Each number is 200 + 20 x the weight over the matrix's rms, rounded and kept within 0 to 999. Layers, rows and columns count from 0.

# layer 5 MLP up, 640x160, rms 0.11, rows 173-259, columns 80-119
169,221,206,195,221,162,187,185,200,197,227,208,218,203,222,206,195,210,230,217,201,197,158,212,158,187,206,224,242,210,179,226,193,197,184,193,222,194,168,237
189,216,205,186,202,213,211,208,194,207,172,187,212,235,199,195,191,177,209,242,194,220,182,209,187,184,172,194,200,206,186,236,205,203,200,226,236,233,232,228
198,199,195,199,207,187,222,211,215,202,216,198,183,172,219,192,194,195,202,182,187,197,220,156,169,170,190,208,156,166,188,197,201,244,210,206,221,211,179,221
190,160,205,210,249,198,173,201,241,172,179,194,201,169,187,169,175,212,178,210,171,164,190,173,194,213,199,225,224,242,156,205,238,198,194,204,190,233,186,180
226,179,186,172,210,213,216,154,197,176,198,197,165,214,195,221,180,195,191,210,201,212,200,193,176,228,199,180,186,222,183,211,179,190,212,190,222,211,179,166
194,243,219,198,231,152,219,186,245,194,227,222,252,201,201,197,177,174,188,245,151,215,184,174,208,205,187,213,176,225,178,194,161,180,204,200,221,212,216,230
200,213,200,186,201,200,179,194,213,210,217,201,179,194,176,180,197,223,172,186,216,175,208,191,232,202,162,186,219,178,170,203,221,211,208,195,208,178,182,168
229,190,185,184,198,193,197,181,204,204,183,200,168,183,211,245,169,183,205,169,222,229,200,217,221,236,211,210,184,231,187,187,177,215,185,169,197,225,178,149
191,215,208,211,223,210,170,212,192,199,213,229,215,218,204,195,177,202,178,192,231,173,200,202,188,182,221,213,212,216,214,222,185,212,188,212,249,201,217,218
260,201,194,187,210,195,201,196,215,219,209,210,186,178,190,218,181,202,183,204,188,187,229,188,190,212,184,183,190,232,210,212,235,221,205,188,203,195,192,190
206,186,240,214,216,195,208,202,202,169,209,231,209,208,179,171,184,189,185,220,170,196,180,181,223,223,216,186,182,202,189,207,199,174,181,197,205,214,212,174
207,192,217,178,208,201,204,211,178,165,227,207,182,217,202,202,182,182,203,195,199,167,209,189,169,195,183,220,181,225,159,178,229,195,216,239,210,223,184,217
201,198,171,210,219,181,196,194,183,196,190,201,174,165,178,183,122,148,173,195,252,234,218,220,195,223,224,192,206,192,197,228,174,180,157,183,202,215,171,167
198,170,185,195,213,267,204,243,181,180,208,211,217,223,223,197,181,209,169,212,200,181,196,199,203,187,183,187,205,206,211,237,185,199,207,214,202,206,208,215
195,193,203,196,203,203,190,193,217,173,196,201,224,185,189,182,143,155,198,199,185,184,202,178,226,207,182,189,194,199,181,231,179,186,141,237,194,229,223,191
216,216,194,174,210,180,184,195,261,187,196,213,197,180,233,198,183,169,201,170,176,195,195,176,142,188,199,243,208,226,215,211,206,180,175,244,196,187,215,225
210,210,173,181,208,211,206,223,197,202,227,187,133,226,169,180,192,189,218,185,171,183,196,222,176,205,176,210,201,223,181,214,202,229,197,179,232,202,205,187
242,212,149,182,188,215,229,231,234,207,191,208,188,221,216,182,210,202,231,206,194,220,189,170,193,208,169,205,233,193,185,189,204,193,210,228,170,196,210,186
212,166,209,197,218,213,190,230,200,191,188,186,219,197,199,210,180,190,213,199,207,232,206,167,201,197,182,200,198,242,224,180,179,172,206,202,204,226,201,169
206,201,188,215,211,246,196,209,210,192,196,189,177,203,196,196,166,213,205,170,152,209,179,192,225,209,194,179,216,204,203,229,196,218,202,191,189,223,196,200
187,210,187,218,220,224,194,232,162,202,201,206,193,206,225,209,135,194,193,213,210,177,202,222,179,163,201,201,185,230,185,228,203,186,187,209,227,201,221,186
164,193,185,174,178,192,225,200,247,201,203,196,173,188,189,191,203,194,231,192,211,196,164,229,145,215,205,207,200,213,197,173,204,196,202,208,210,215,197,193
229,191,173,170,224,190,214,207,256,185,187,216,175,182,251,209,130,202,209,212,199,181,205,156,196,215,179,194,207,188,207,197,187,187,194,223,193,213,211,177
227,182,168,195,205,217,178,209,220,209,223,199,182,208,189,180,204,195,226,195,226,165,208,192,189,182,229,237,214,193,183,224,171,199,182,222,177,210,219,195
221,226,188,183,173,212,223,207,181,211,183,209,151,214,233,196,205,201,160,220,205,208,214,218,176,181,196,199,151,231,200,197,207,192,177,203,207,201,160,196
228,214,151,196,214,214,217,234,164,236,230,230,229,213,211,193,193,183,226,206,180,204,200,223,230,195,190,199,223,179,162,209,190,195,205,201,194,191,218,234
204,172,215,180,209,238,237,217,198,193,176,200,188,195,207,207,196,200,215,209,170,225,201,180,195,192,194,207,174,182,221,201,190,185,191,182,190,205,210,186
191,192,220,177,215,191,210,182,234,187,205,207,193,216,196,212,182,208,176,220,214,210,218,194,198,192,174,233,201,205,206,191,176,222,194,207,232,232,184,175
218,160,216,201,205,210,185,203,228,198,188,200,163,168,206,176,194,186,198,192,202,197,211,163,172,201,192,229,173,209,212,226,215,201,222,210,216,215,147,179
198,193,231,174,211,213,181,188,174,198,187,216,179,207,226,224,145,153,207,202,183,151,187,167,188,205,201,223,211,213,226,209,201,180,202,227,193,202,238,180
195,207,207,199,232,176,218,191,221,207,237,222,242,221,179,212,165,243,184,186,190,207,192,204,193,239,218,174,194,233,188,229,208,196,215,186,263,216,189,192
226,188,208,226,224,194,191,211,211,175,190,211,221,215,190,220,180,177,183,222,211,165,217,188,217,181,187,215,205,196,231,238,162,180,128,209,202,222,214,181
182,194,211,186,226,226,196,226,191,217,242,210,161,213,201,176,188,191,166,213,201,195,177,195,186,222,173,190,173,211,187,227,212,230,167,190,224,205,212,153
223,197,196,207,244,164,224,176,195,192,218,227,235,227,172,224,169,206,221,193,159,156,207,200,206,218,213,199,188,208,227,205,168,194,214,213,176,212,215,188
225,193,198,176,192,227,208,178,170,186,178,192,182,204,186,176,196,203,204,220,189,196,198,205,208,188,177,201,193,231,220,170,197,177,194,210,205,205,209,207
180,185,210,186,226,217,188,223,206,200,227,194,224,191,215,199,163,190,226,233,169,208,180,198,186,191,215,185,199,194,194,201,193,213,246,159,207,291,189,216
186,193,214,208,197,207,191,191,189,183,207,201,207,216,213,216,156,137,239,204,163,177,200,208,222,220,191,185,224,200,202,198,232,186,188,208,174,197,200,218
233,164,172,211,183,220,214,204,217,223,210,218,158,206,195,189,196,178,180,202,193,169,192,200,189,186,163,240,226,201,155,212,196,234,208,178,197,208,199,214
213,203,180,218,218,177,193,179,191,243,215,208,183,188,186,217,208,207,195,209,209,217,207,200,191,241,181,215,205,207,165,215,216,199,211,178,183,199,191,210
195,186,228,198,191,199,168,240,225,185,206,206,223,173,210,213,186,213,209,191,177,167,193,193,224,216,184,183,211,209,189,194,168,217,212,198,217,247,189,230
208,204,208,201,164,229,205,195,208,216,195,197,196,215,208,210,195,180,186,175,186,191,177,193,183,199,192,205,197,249,188,189,203,183,184,231,220,206,234,206
201,196,172,201,196,209,217,213,240,220,195,206,176,207,189,162,209,180,184,216,208,202,190,211,186,190,181,223,198,213,171,187,208,243,202,218,209,184,234,178
197,192,197,202,188,217,212,242,210,208,209,211,219,211,190,194,184,212,210,202,165,167,194,228,179,190,201,217,187,222,147,217,201,218,193,189,242,207,219,212
192,153,192,212,225,194,201,171,236,199,200,226,205,161,169,182,173,206,195,185,224,187,212,176,162,203,187,194,214,241,164,231,199,213,210,192,224,227,191,148
229,229,165,215,163,208,201,200,156,205,205,217,227,233,204,190,201,198,169,213,164,199,218,196,202,205,189,224,193,253,198,209,195,194,188,195,207,215,224,197
202,173,205,212,201,172,200,182,203,201,215,205,174,206,196,193,204,187,205,217,220,214,225,193,160,229,217,206,185,201,180,211,215,204,144,193,221,188,201,211
233,176,204,243,227,181,211,176,219,195,221,213,183,186,143,221,184,242,186,179,204,191,207,153,184,177,201,190,197,205,200,237,213,202,223,185,215,220,184,209
242,186,203,215,175,241,214,220,176,203,197,217,196,222,227,182,224,229,201,218,192,200,202,240,193,177,225,191,198,201,203,171,216,192,208,180,199,187,183,215
206,178,206,219,176,209,192,228,195,214,186,190,209,176,205,206,183,182,197,211,255,206,188,183,201,185,205,185,219,213,224,217,185,175,170,222,207,174,203,194
224,179,182,149,197,197,223,173,223,195,211,211,134,196,192,218,179,202,145,195,202,205,228,188,210,205,206,187,178,236,180,137,222,151,199,209,238,195,191,170
197,228,213,193,181,200,203,168,184,187,215,225,195,237,194,170,207,145,188,198,227,221,163,200,223,172,185,181,215,213,188,191,168,195,207,235,237,212,208,204
178,208,229,189,195,226,182,196,196,196,198,215,190,169,179,216,189,203,211,185,209,216,177,199,198,225,188,182,235,224,195,171,183,171,195,179,183,197,199,192
192,201,198,177,196,191,217,202,186,170,195,212,181,196,206,197,191,238,185,190,168,235,194,200,242,227,210,201,155,167,210,179,163,178,188,174,165,203,205,180
177,175,173,200,225,181,172,223,217,206,200,208,197,200,190,199,183,210,198,195,214,210,224,192,174,167,199,207,185,206,200,172,188,182,200,195,210,228,212,163
191,217,198,196,221,180,228,242,227,198,209,198,168,205,159,218,187,204,247,187,222,197,194,203,178,173,201,206,210,185,173,220,190,216,191,194,193,198,184,199
198,175,203,198,179,206,200,149,198,220,212,213,177,231,200,217,187,182,172,187,192,164,199,191,171,219,207,172,193,219,152,189,203,193,207,195,217,190,196,182
216,223,245,241,233,202,193,215,156,160,202,220,244,212,179,224,178,236,200,206,199,170,191,193,180,176,207,196,200,193,207,238,175,206,209,216,220,226,200,231
202,231,201,197,193,201,198,190,225,180,202,218,209,210,228,189,180,180,220,213,193,202,153,187,204,185,208,219,207,195,184,212,200,220,187,195,205,203,186,212
220,225,216,171,199,216,213,199,170,199,187,223,206,194,192,213,177,189,238,193,171,224,171,223,206,203,208,163,183,202,210,215,183,217,212,201,182,251,237,259
191,204,236,226,213,205,215,191,194,182,193,231,222,197,179,210,184,225,151,179,164,147,200,174,199,221,178,198,217,183,151,235,158,220,166,182,206,243,212,174
191,185,229,217,241,204,201,241,247,162,209,228,221,178,176,207,180,185,194,179,184,174,195,164,207,188,209,219,222,209,192,186,171,231,175,221,206,235,222,235
222,211,201,158,193,156,233,144,200,237,201,193,165,236,205,203,185,196,177,234,186,206,201,206,187,208,192,194,201,170,164,222,212,224,162,198,219,188,219,188
228,141,147,169,162,228,204,224,189,223,205,211,170,227,209,183,222,193,156,220,200,179,180,242,201,190,201,199,203,203,220,166,199,217,220,203,185,202,181,216
213,190,193,185,210,205,192,230,228,216,201,220,176,144,183,177,191,179,188,209,236,194,221,195,212,160,186,201,209,223,197,151,241,198,209,215,191,199,172,179
223,192,205,196,245,184,180,175,218,202,164,198,180,141,205,221,168,204,199,192,182,173,209,214,182,223,186,169,181,176,183,213,158,193,228,209,181,210,219,208
177,207,194,216,217,204,173,248,211,198,238,203,181,171,188,205,197,212,211,183,222,245,206,210,220,202,239,233,201,210,174,173,134,188,195,155,187,215,205,201
207,225,203,187,177,192,221,196,219,189,215,209,196,199,202,203,199,212,190,201,193,199,209,207,227,207,174,207,178,152,202,182,210,208,181,209,202,188,230,186
198,193,198,205,215,206,207,254,189,215,199,218,223,159,184,240,171,183,204,192,206,190,201,202,187,200,204,199,189,180,203,197,207,180,214,212,188,210,220,186
216,231,210,203,187,213,203,188,169,183,203,230,215,236,227,194,196,215,189,198,191,190,201,200,190,213,216,184,193,216,195,205,200,216,168,195,219,191,201,213
194,186,201,212,206,179,221,199,190,160,204,205,231,192,205,186,185,213,210,200,189,197,138,223,189,219,204,205,250,242,199,202,213,223,200,200,238,189,201,189
193,215,198,219,201,204,191,220,207,174,189,206,180,216,199,205,195,202,201,193,196,209,194,176,178,207,181,183,200,202,206,200,213,209,181,183,189,195,198,190
223,178,182,231,190,184,211,209,229,231,206,243,203,196,171,220,168,194,186,182,215,206,224,197,152,169,172,217,200,234,181,162,205,196,209,185,209,197,208,211
173,208,215,240,214,179,171,193,193,181,193,221,241,189,208,197,182,197,203,212,226,189,192,174,171,183,199,203,217,206,199,192,227,211,197,207,201,224,184,200
215,154,139,199,253,200,211,203,195,156,207,212,211,214,188,195,180,203,213,196,195,177,187,176,185,192,213,233,205,247,190,211,197,197,194,221,221,229,177,199
219,205,220,176,183,163,214,160,206,204,202,193,220,202,226,203,223,189,149,200,181,205,210,212,213,203,196,196,183,210,188,217,209,222,183,183,210,221,209,176
228,203,180,184,225,203,169,185,218,223,216,187,229,199,205,186,164,200,205,197,181,198,214,169,186,204,180,174,226,252,200,178,201,209,251,243,223,219,186,194
199,218,204,182,228,210,197,211,194,217,218,215,165,194,190,180,182,204,200,208,203,227,189,205,224,200,207,191,176,174,190,193,196,222,224,198,185,200,185,224
222,225,166,194,191,196,212,213,237,189,218,231,200,219,208,177,180,215,220,196,221,193,193,198,159,192,218,183,189,209,222,204,179,180,158,240,214,174,193,231
167,223,183,212,181,190,209,221,217,179,192,196,206,177,222,174,203,204,195,189,193,167,197,200,208,209,150,197,163,181,198,197,198,195,167,208,186,202,233,234
205,166,194,180,200,230,218,197,181,200,179,198,205,199,179,167,172,220,194,191,164,178,196,209,187,197,161,196,165,185,174,196,211,201,203,200,224,212,219,214
194,214,190,170,222,174,238,198,194,195,208,204,197,242,194,186,200,223,203,194,178,203,206,206,209,187,179,194,177,166,170,226,221,225,205,183,192,196,203,201
195,198,185,201,233,180,227,215,228,190,203,223,229,176,175,179,132,204,186,168,215,204,210,147,203,225,179,202,239,239,161,159,192,212,194,218,174,234,254,172
226,223,212,210,186,187,214,245,216,218,189,246,199,199,192,186,188,184,183,200,198,176,218,184,186,214,194,197,232,190,202,218,184,210,185,202,170,257,257,178
211,207,207,181,184,204,228,225,205,219,178,220,208,236,215,202,205,186,210,201,178,203,194,196,197,176,205,222,196,242,214,230,199,174,217,213,260,207,202,188
213,214,219,207,217,185,269,246,226,154,193,212,215,193,208,179,199,204,191,211,216,203,190,215,206,211,231,235,229,204,203,232,171,179,150,188,200,211,165,171
235,198,179,186,207,203,200,231,241,196,211,236,196,186,237,205,178,161,208,203,207,171,192,163,176,196,204,205,179,248,170,209,183,209,219,214,208,211,200,207
203,222,191,179,181,211,213,208,186,204,194,214,216,216,218,200,175,168,207,186,184,208,217,208,191,194,173,196,199,223,200,245,182,237,213,199,250,231,231,201
# layer 5 MLP down (transposed), 640x160, rms 0.103, rows 173-258, columns 80-119
170,241,203,168,194,185,158,153,205,228,205,224,215,158,180,193,185,173,186,209,247,150,195,201,170,211,154,181,191,171,213,242,164,176,188,199,201,182,195,213
220,194,224,208,182,213,188,203,214,208,219,203,171,156,199,182,195,199,167,168,195,162,214,200,204,193,237,225,183,230,201,166,197,170,218,207,204,192,183,205
188,204,213,204,197,178,200,191,179,206,192,221,207,224,221,196,199,193,187,241,202,214,151,240,205,197,230,199,211,254,193,189,211,191,193,178,197,185,212,226
193,184,187,167,165,222,222,212,160,248,189,224,211,223,211,217,225,183,228,223,211,225,206,229,193,199,177,195,205,181,188,217,162,177,218,146,219,174,193,211
193,198,201,237,207,164,190,262,201,209,188,204,201,172,206,199,218,189,198,231,200,216,183,205,196,167,219,208,220,176,189,164,215,198,173,201,191,206,210,246
207,193,193,146,171,196,203,123,260,203,191,232,231,213,202,189,172,214,218,182,190,181,207,149,256,212,193,207,205,234,226,213,190,149,179,237,165,175,187,251
216,186,195,202,209,209,230,204,198,188,168,208,202,229,212,229,192,176,222,221,182,215,178,197,162,199,214,209,174,225,225,201,198,195,192,213,187,234,220,232
188,218,209,186,229,212,191,236,198,224,199,213,216,226,199,179,216,208,210,219,175,187,225,226,193,193,184,205,203,187,205,225,190,191,214,212,218,211,226,229
211,185,205,201,208,195,226,201,209,224,178,191,177,192,216,202,199,188,196,189,188,217,199,208,196,211,160,199,190,174,187,190,188,190,208,192,166,215,192,186
149,192,209,213,182,197,212,199,200,167,183,203,215,213,220,185,212,203,199,204,214,216,170,206,201,199,206,234,207,185,202,201,170,199,187,196,181,216,196,217
216,194,172,222,178,217,190,204,173,190,193,207,182,183,193,218,189,185,206,214,202,205,244,195,175,199,207,230,188,206,213,190,194,239,229,202,213,206,201,219
190,194,191,197,204,216,205,183,234,244,184,218,214,184,215,224,210,203,205,228,218,199,213,174,213,175,199,168,215,172,219,193,192,196,173,181,202,179,250,186
198,204,213,224,183,171,207,224,189,201,234,198,182,183,216,284,241,189,224,228,196,166,187,218,195,235,185,183,207,201,177,190,199,165,192,182,198,176,159,229
201,200,202,205,178,146,232,188,217,201,197,197,183,189,180,202,222,199,213,201,194,231,206,188,201,220,188,203,202,203,175,178,193,218,207,203,212,184,193,189
209,213,196,212,197,196,197,203,252,169,206,212,198,196,226,165,187,180,171,199,160,191,174,226,164,211,195,215,182,196,188,156,198,222,185,242,224,208,229,235
171,215,211,231,193,197,208,196,165,191,187,177,187,181,241,211,197,229,192,233,188,198,233,227,239,177,199,211,170,165,173,181,194,205,207,187,194,224,173,206
200,201,206,228,211,180,216,211,205,208,162,200,260,196,226,247,213,205,182,213,224,210,183,184,223,200,226,196,204,188,216,185,214,186,218,206,180,193,195,218
179,194,220,201,203,188,198,196,207,220,221,188,246,197,190,228,167,167,176,204,213,202,178,210,226,189,236,178,214,220,186,203,222,226,216,186,244,222,176,239
185,221,186,180,197,194,216,185,193,212,207,220,187,179,195,209,201,217,170,199,185,177,217,232,187,204,226,201,209,172,183,226,224,235,217,215,182,185,187,230
214,190,205,192,216,151,234,213,198,205,202,231,236,224,180,212,226,204,192,224,231,183,207,190,178,182,200,211,202,194,222,177,201,185,198,195,202,211,224,205
215,225,225,172,199,192,210,187,222,186,202,176,227,189,207,187,252,219,212,186,189,220,186,169,202,238,195,196,217,170,201,177,208,202,208,200,166,195,182,208
235,210,192,206,205,218,153,195,176,193,229,232,225,209,202,210,208,202,191,212,213,212,210,174,250,208,199,176,207,207,184,199,206,216,188,165,217,186,198,195
195,231,232,207,185,218,186,206,199,207,185,200,189,208,194,214,211,192,222,195,195,225,250,212,198,200,229,212,195,194,185,205,231,176,189,162,221,180,207,195
151,225,215,222,180,178,212,192,194,201,186,190,222,188,195,205,192,180,183,200,187,237,206,169,192,210,189,180,181,222,208,191,226,192,213,180,212,162,173,202
183,186,187,204,224,195,171,184,214,208,243,214,219,183,175,196,189,212,226,201,182,187,200,172,240,238,189,163,223,182,173,156,195,218,204,183,209,194,216,194
200,206,257,187,174,199,204,194,230,179,155,207,165,229,196,189,238,204,169,200,239,208,190,172,173,184,205,205,201,231,203,201,215,203,173,213,204,212,207,193
192,213,197,209,194,181,188,187,205,183,223,192,214,204,172,193,185,201,177,187,211,181,205,205,214,215,182,196,224,207,203,198,194,227,219,210,209,196,186,231
212,208,196,212,171,208,199,198,185,189,198,193,210,179,225,174,222,188,226,216,179,194,203,221,208,201,213,187,206,211,193,190,223,177,186,178,166,181,223,189
191,235,176,203,208,191,213,201,161,188,211,204,227,219,186,237,216,214,210,217,200,212,193,256,237,211,194,186,231,178,192,178,193,203,190,181,194,203,235,208
194,212,173,230,203,186,216,195,211,211,195,207,233,174,158,186,251,208,180,182,208,231,199,218,198,207,186,191,184,190,181,211,199,194,201,181,227,227,166,193
223,179,232,198,181,215,182,191,199,242,214,212,222,163,202,214,221,190,183,244,223,199,173,170,155,195,142,191,163,163,210,213,172,200,205,201,208,207,210,214
165,235,187,192,172,236,234,195,194,221,183,191,210,185,188,186,196,208,238,204,170,216,174,183,174,211,193,177,204,183,182,193,224,221,232,185,180,204,195,244
184,225,193,184,155,217,209,158,194,186,195,210,257,200,185,201,203,199,234,188,200,244,229,219,204,187,249,224,192,208,228,222,202,164,181,224,196,192,154,231
152,233,178,198,201,194,204,220,164,193,198,178,201,197,152,264,220,200,195,172,224,184,185,183,205,227,180,159,201,198,150,166,215,206,184,176,179,216,192,156
175,207,196,215,237,193,195,225,222,216,205,210,213,185,221,207,205,194,191,170,196,178,208,181,202,218,231,193,208,173,185,228,206,205,184,207,195,204,217,196
221,221,212,187,193,199,169,168,194,180,192,212,202,174,182,203,229,204,182,187,207,166,233,206,196,203,192,189,192,183,228,212,237,172,196,180,175,150,186,194
218,209,197,189,196,174,224,177,201,240,202,215,199,212,161,198,224,253,171,199,221,198,237,175,189,198,200,215,180,211,179,192,196,184,204,173,239,181,222,202
178,216,232,203,210,174,203,179,186,165,199,175,215,172,206,225,192,206,207,206,212,208,216,191,189,206,225,178,174,181,213,222,169,175,191,205,213,209,195,197
193,185,207,180,204,210,209,220,217,168,200,190,236,207,236,177,182,185,206,193,182,192,198,192,215,187,212,183,206,201,236,180,184,202,180,240,194,223,211,191
199,215,186,179,208,192,237,181,202,214,210,191,168,211,217,176,221,180,211,193,205,209,202,180,190,199,209,206,198,192,205,201,196,190,185,222,190,154,195,187
191,184,184,193,233,187,189,204,173,200,212,208,220,202,196,185,214,205,217,219,202,196,202,183,237,195,213,193,200,167,199,203,182,199,212,178,198,185,183,185
194,220,214,195,206,180,202,186,173,166,208,202,228,165,212,220,203,209,215,188,204,194,203,185,206,213,220,200,185,179,216,211,193,156,201,190,175,198,159,223
199,203,209,192,199,190,191,186,195,215,193,178,166,190,208,216,187,184,207,202,214,225,205,179,217,202,220,209,205,177,242,196,187,208,224,214,149,210,187,195
190,183,215,182,217,209,194,212,213,217,210,184,205,194,232,186,251,185,251,213,199,191,187,230,217,162,232,201,213,174,216,208,165,214,204,190,210,184,183,234
182,184,228,198,217,202,210,219,255,212,194,205,167,156,211,209,189,210,215,194,244,198,189,197,194,209,200,180,223,156,205,179,210,206,192,202,202,190,176,203
203,224,188,196,200,223,212,229,222,191,193,192,209,220,190,213,203,197,202,207,203,178,188,193,258,168,203,184,196,185,202,221,208,190,242,201,198,243,205,193
190,221,183,169,141,227,199,213,197,211,181,186,208,212,228,185,219,192,208,220,171,215,192,201,191,223,199,225,205,197,204,170,208,186,195,217,192,212,224,150
203,201,204,185,188,184,199,215,234,233,211,197,226,174,186,215,161,191,226,172,177,226,187,201,204,213,181,197,213,179,176,224,187,183,212,204,173,218,205,216
199,211,184,184,227,191,202,176,201,192,211,228,190,211,179,198,237,237,203,184,173,191,217,233,207,213,194,203,182,196,184,174,212,207,224,186,209,226,204,227
178,225,173,176,184,226,183,198,194,191,192,192,237,193,213,186,222,206,223,197,195,200,243,191,169,196,189,217,236,172,181,225,176,216,199,214,209,234,223,242
209,166,205,205,218,187,204,233,196,205,179,175,203,168,202,230,207,256,213,205,181,183,239,190,183,179,192,194,212,166,215,222,205,174,214,204,171,225,219,208
193,183,168,192,233,175,221,193,222,194,203,200,211,219,192,187,189,178,168,208,181,193,215,206,194,189,198,237,154,226,198,220,206,229,194,209,213,184,191,201
213,202,202,215,211,233,197,181,205,224,205,208,198,205,204,190,201,158,206,219,231,175,199,210,171,193,188,179,238,257,208,215,199,216,199,208,234,177,195,213
226,218,225,194,180,215,222,191,182,209,203,182,187,195,201,232,221,201,192,197,177,193,199,189,220,212,191,218,191,203,189,232,217,212,204,203,175,168,173,243
202,190,189,190,186,225,185,170,172,203,196,207,230,192,224,178,218,171,159,209,181,216,211,191,207,200,201,205,212,208,202,187,197,199,222,212,202,211,204,202
193,224,203,200,226,186,218,212,188,184,198,171,216,204,200,171,203,214,228,228,204,209,195,211,210,163,218,249,205,203,245,212,194,198,206,222,193,222,190,234
174,200,194,178,140,192,204,204,226,226,199,213,182,201,233,181,212,169,197,198,209,236,175,217,184,201,167,213,220,196,206,179,225,186,210,190,204,183,221,186
196,224,202,196,181,197,206,185,226,172,211,219,229,201,225,194,177,167,216,216,185,191,173,194,189,203,211,202,204,189,193,204,207,217,185,196,193,222,173,218
198,162,210,221,194,167,193,253,221,174,215,189,202,150,204,189,229,238,155,239,149,186,203,183,219,174,179,213,194,188,182,211,204,195,184,205,202,182,180,223
233,184,197,159,202,200,218,192,208,214,182,186,171,194,199,194,191,191,221,172,215,220,179,207,237,230,200,186,225,219,232,180,200,195,195,213,202,215,168,221
218,189,186,176,193,171,190,165,196,199,190,198,182,203,219,227,203,202,190,208,188,215,190,194,219,249,211,181,220,233,194,204,215,229,205,204,222,185,191,186
222,200,196,254,199,213,195,259,206,178,234,235,232,184,177,196,213,213,210,195,209,168,177,174,198,194,214,186,181,239,223,183,185,185,240,216,185,197,186,233
180,264,201,206,209,205,184,178,236,165,189,200,232,176,173,201,156,211,239,196,200,223,213,190,203,201,202,229,174,180,175,244,221,197,185,194,199,207,231,174
209,227,198,198,150,199,201,181,194,199,204,174,213,220,221,215,202,203,217,197,181,210,232,193,171,229,214,212,184,199,222,245,162,167,195,189,209,193,213,223
205,188,211,211,179,184,201,212,189,197,255,229,209,249,223,188,236,200,209,202,193,213,189,207,231,177,195,199,186,219,203,197,196,205,174,214,218,201,189,215
227,203,213,171,184,197,227,149,199,193,164,194,218,232,215,185,188,183,188,231,196,168,187,187,192,201,158,173,210,181,231,210,248,197,209,215,199,192,192,205
202,205,213,204,226,221,183,198,180,220,195,206,179,193,201,193,202,188,224,194,207,207,185,198,200,178,215,193,208,224,196,211,204,199,204,183,203,206,186,190
240,193,216,171,183,201,188,144,207,183,211,171,174,226,213,155,211,220,193,198,188,204,213,198,206,194,183,198,217,230,183,179,186,218,190,168,217,196,190,200
198,198,204,194,211,208,201,179,212,231,195,186,148,176,181,224,198,186,199,195,213,229,222,190,209,207,196,218,212,189,192,198,202,198,208,202,202,203,190,188
202,194,184,211,228,243,171,222,188,220,201,192,137,198,210,236,212,220,179,189,230,190,218,164,182,171,182,199,160,166,184,205,215,178,190,195,170,212,212,205
221,180,193,183,225,193,214,183,197,234,213,186,235,170,210,192,201,183,214,204,200,196,190,198,199,200,205,202,222,204,181,175,182,188,205,210,205,205,220,210
207,196,213,195,199,237,182,203,177,180,143,245,218,199,213,207,200,187,206,176,211,202,203,228,200,202,206,229,227,160,187,184,188,205,207,181,201,202,215,166
205,199,184,165,206,212,214,197,215,209,231,188,190,210,201,184,233,233,198,204,173,205,188,211,219,201,181,207,184,224,193,189,198,191,193,219,187,177,202,214
206,196,274,194,185,168,221,228,191,172,183,240,217,227,198,198,210,194,179,226,210,174,168,204,223,207,212,206,255,169,198,169,179,224,194,193,170,186,246,186
183,208,195,213,227,211,210,231,222,224,200,221,177,185,184,192,182,194,255,202,213,193,208,200,193,191,193,195,205,179,218,190,191,184,211,207,200,207,175,210
201,193,226,199,177,199,240,200,179,197,221,210,162,222,187,197,233,214,196,203,207,196,234,202,231,199,174,233,202,180,202,215,185,199,163,191,197,154,188,214
213,186,205,212,170,191,227,199,197,185,202,188,232,209,181,200,196,212,206,197,184,178,174,187,171,210,177,217,221,215,204,201,199,173,200,201,219,183,200,189
251,199,203,202,209,187,204,198,187,225,212,220,215,202,199,175,189,171,206,204,200,178,223,230,216,187,187,240,188,181,215,237,227,247,176,192,181,174,209,228
205,183,208,174,209,228,190,174,171,233,222,181,203,216,186,238,189,194,209,221,206,226,179,204,196,198,237,174,225,216,206,187,214,220,212,191,213,194,189,168
196,219,209,221,219,191,192,212,218,196,224,206,201,192,235,227,215,185,209,192,208,206,198,186,206,212,248,213,231,207,214,201,192,205,178,194,170,198,197,205
206,184,207,230,173,225,176,204,206,216,198,211,219,172,200,212,189,185,195,199,207,180,185,192,199,196,220,212,209,230,221,177,178,182,197,212,213,221,195,182
185,219,207,207,202,208,179,205,220,156,187,212,229,207,186,169,204,214,208,216,168,165,189,168,232,165,198,172,221,211,210,205,206,183,189,236,235,209,156,197
167,222,207,183,190,235,178,166,215,171,226,204,220,151,207,160,224,187,227,200,215,198,225,168,215,196,179,215,183,178,207,223,217,114,228,154,224,210,218,224
199,200,192,214,218,203,181,188,187,195,218,181,201,176,181,209,187,213,198,207,225,198,207,203,201,210,185,185,197,173,196,174,194,235,188,182,143,179,198,217
217,195,203,210,146,206,171,180,183,244,189,198,190,209,173,169,168,188,178,172,197,201,238,190,192,180,172,205,185,204,178,185,216,229,201,202,207,212,274,211
209,177,185,187,177,205,194,197,231,191,190,233,211,199,213,203,166,154,202,192,206,186,219,193,196,194,184,205,218,225,168,210,205,216,197,210,210,223,177,233